Part of a small language model's weights: no biases in attention or MLP, 3665 steps.
Each number is 128 + 24 x the weight over its row's rms, rounded and kept within 0 to 255. Layers, rows and columns count from 0. Numbers have three digits each. The size before them is the row's rms in percent of the matrix's.

# up: layer 5 MLP up, 2048x512, rms 0.154, rows 1335-1354, columns 128-191
# down: layer 5 MLP down (transposed), 2048x512, rms 0.147, rows 1335-1354, columns 128-191
up1335 095:119165086121136130147150112162138161159142118142097140171169149119144096157164144161168128164119121143152089163131115101117105173083088197143142144152129126122099147107104119152178139103140156
down1335 104:134109127110107076154082141122126140085121176091132148133126122144113136128103105156164093136177139135107157120143099120111156134131134102107146148121081106120081119079152127186133118132152128
up1336 114:125146159128123116184121141131132111127140088120130097092112102171158091117114181142123153142073143151139140136140116126122120158086131098143122119108144177135142115098118128139140121119152109
down1336 102:113143141113109133123119116119057119121156143153175125135112121119119091126069120165086148087158124143117145145097140112111176106112128118142117191099095146116150154164125170088144101143133109
up1337 087:106110139126168107117181071107175156128127133143153117146121167130126126098110105121135134136154125138107121141162160127149142124108116163119107135181107122121108174151140111111106144125127135
down1337 082:134087149132161108134181133106166119152146109145133129157167131165176135114144155108063114131108125137153192115145122117133125119137152154109107120091102138158137110146122140146112102099104084
up1338 116:143127160138134141158143125105113107127133127094109154203148141139075096160153136113095149089137125128109130099143113158156103162135131068172133151154123140100166092147122118104125169135119137
down1338 106:098167116123078086189156132153137139136144123159164113099144116154085107138101135136116167105158141102119127117084120136102147157122135123137133158173114141138113130173116119132153162118092099
up1339 098:169129173137057108092124175150147147134083182132092087137119087148106114121109118127162138156144114142114119084113157129152097101118159122121129137139145125165089102100144098114113136107136085
down1339 098:140125120118133133114131122107110112176122126132110143122118136167146114115118123116132067111134122117137134168155129141151109134105150132128123131097087162102177156126106165135130132151139127
up1340 107:115102141170156143091168152122122092172120176167144076127143159142143163134146084119138129108125123149120119190140116129135093167128122136111134144127107110148109116123128075100094141122094144
down1340 108:129136148124102105127124147113120149134112146146116207157134132111139159145164167104107140069105137141134091104076104128090164106164124142114119138133135117138128122141092154106136156142170166
up1341 100:111149130059134151179127103140143119167156116105111097157155126124119136075136156094114133121135140170165125147159184113151121122117106108160130102149100097146141109112134113106115129173154162
down1341 096:144147098109109153100138151120139154146177100148092130144140126131120127161147148152120130147109109141120138073109146112125117098124122147136138104122150127137082123127141124121126156133131166
up1342 104:104141135085120136122131108118123129149171137147149126114112111128145119117131133129108118105105170114145132148086126096129100134127108130156133125126078115156101100086112105120141150128135153
down1342 100:136104121136085120130113112135110115105120164132128124155116153159114157131155160105128148104138120129127125136121087154112130113098152142091138073095136139120111135142127134133176111116113088
up1343 109:110118165116129104105151146140122143085174175112131156144163122132082092113109136106100090156144092150155104157134153128175105102171095156104154136115132087127136091167116163125069122138115142
down1343 099:138103120069067131137120163118117119098095168098137140110166123179157127095143152126153148110128128110084148119128134138139138172167103153122106109072168129179129135136132103102128136110122094
up1344 093:132148116097110109130098128165146111116085129122139120092186096146139114138106126110140142105110153108139124139120105157122113156114159106171144142140146102106105140110095165126117146082133093
down1344 104:089152170159156156138151107179113107105144093110137153120156169119103102142177124130142137099137168152111118129105062146147143099106179126164146102159148103111082108092137156124053138137063119
up1345 089:114129130111144166110149136102074141125145111124102151123153143111156125108177113106143127091137119174124123133162114116125150117146110143103154138144105150141107091132159119152135149129141135
down1345 095:132145103135175152107104107128154117136107103151134117106142176115092135113137089145126104112088144092130112093119122170129133144129118167150124100107132102163129147103121163095094121123127082
up1346 093:147099109079142118135138156101164107116114145130136093165176130142210119114157123164153130156138112117151134121134159153129101119112155093147138095085147132106133171170114123137100155127096190
down1346 090:123106122146139162102132132162100138168121169131151106142143125147118126142119132114168137092092107089141096111080116150130123109146143119133128134134093113119173089135132111151144158171129093
up1347 113:122136176134131093117147144164161124115157101068110150167156116077161132156144132158134107126151147143104124132094110144165150143161116136148118132104134146136116103137097134117100138106121149
down1347 103:177147102152105127152144119124178144115156121147136156126131109107090098134152124108097103173115167116122122109110095114125116155080103105133152123079119118148113119103107124140149146123119118
up1348 080:103146119147120148113112127103081118113148122103176131111108120148099134131112122159154133134123162152141126124124126095114121101148115099083119113139105128116128092116138112145105135119110123
down1348 088:147153163124160120141133124106196129122092150112123123119136121143184142143133157125086153155086087100103139129130120142076157161127135157127133144159134108123157142135111134127132170143139079
up1349 114:120147120132135147128155146168102113140202134128073159156126138163121121141119102141128110124102081121170129160108156132134083116110136175144121112134092150176106141103135095146130120147154096
down1349 102:096102140114143125122087122082146142151089127099109171123131071111131147117142127124165160083140118098104124134113099151118167113143109128135112138109124110093141129096103123153139143150118095
up1350 092:150177130099125140121102162173147133107137060108144102111103156076130098125127174184147122061126130112160102149131115129151158129131130141150146123169111146076122129120109178147154128116164178
down1350 099:157096109134113086097148153161138132156158122132153130137138080131165106072145088168141114131147100145117135095121162108171122129135144123088146134131116133146144108129110146144156122135087121
up1351 104:090131124117153130130128149142155140122141100099123142114159167132109121138133137128128155108165082107133147139144122132122130132119136118136103141133107093139106156102119105135154118110137120
down1351 104:122131114111089114152122119094144129161123088141140157110129112175118109163104140094120123109143142133132143109128165158126180117159140119116122118157147107136119151128112116118141114149117145
up1352 115:110144070120094180128119137100116126125127159105122151146116107157134139081098162151130167142144105126120107123117085137161154072135118141124121117153093123160115133132114152110088120140123141
down1352 110:132127177179112116128096148135096124146113168140126114080075144162150119138149138124126133142102128160135139129171126099151109102108070110164141107078118095104095158168112108105167160149139119
up1353 116:169188144112146122136140105162136136148104129128132113144128163146130081124139108167185111110160122153162105155126176149136099090118133100197137118117105133146144161086139126180132140097132116
down1353 107:170105113134185148134118165153133119120152121142104163110106131095158118126115120116106084153131161184086156122109123122143104147117158110132146137103141110152168102145128125152145125128086107
up1354 108:116119144185142110150144147131134146147131101142165139139101164115071097084123134177123117060118192136114154081136107124142122135093133153134104098043106147139135099147097069159127139103142141
down1354 097:127135125105121127085130110126126133104129135098118162120134139127151119092153181115167081132126100116101138112123116122092149167157136138108169108133083119099140161141098130137179109062125118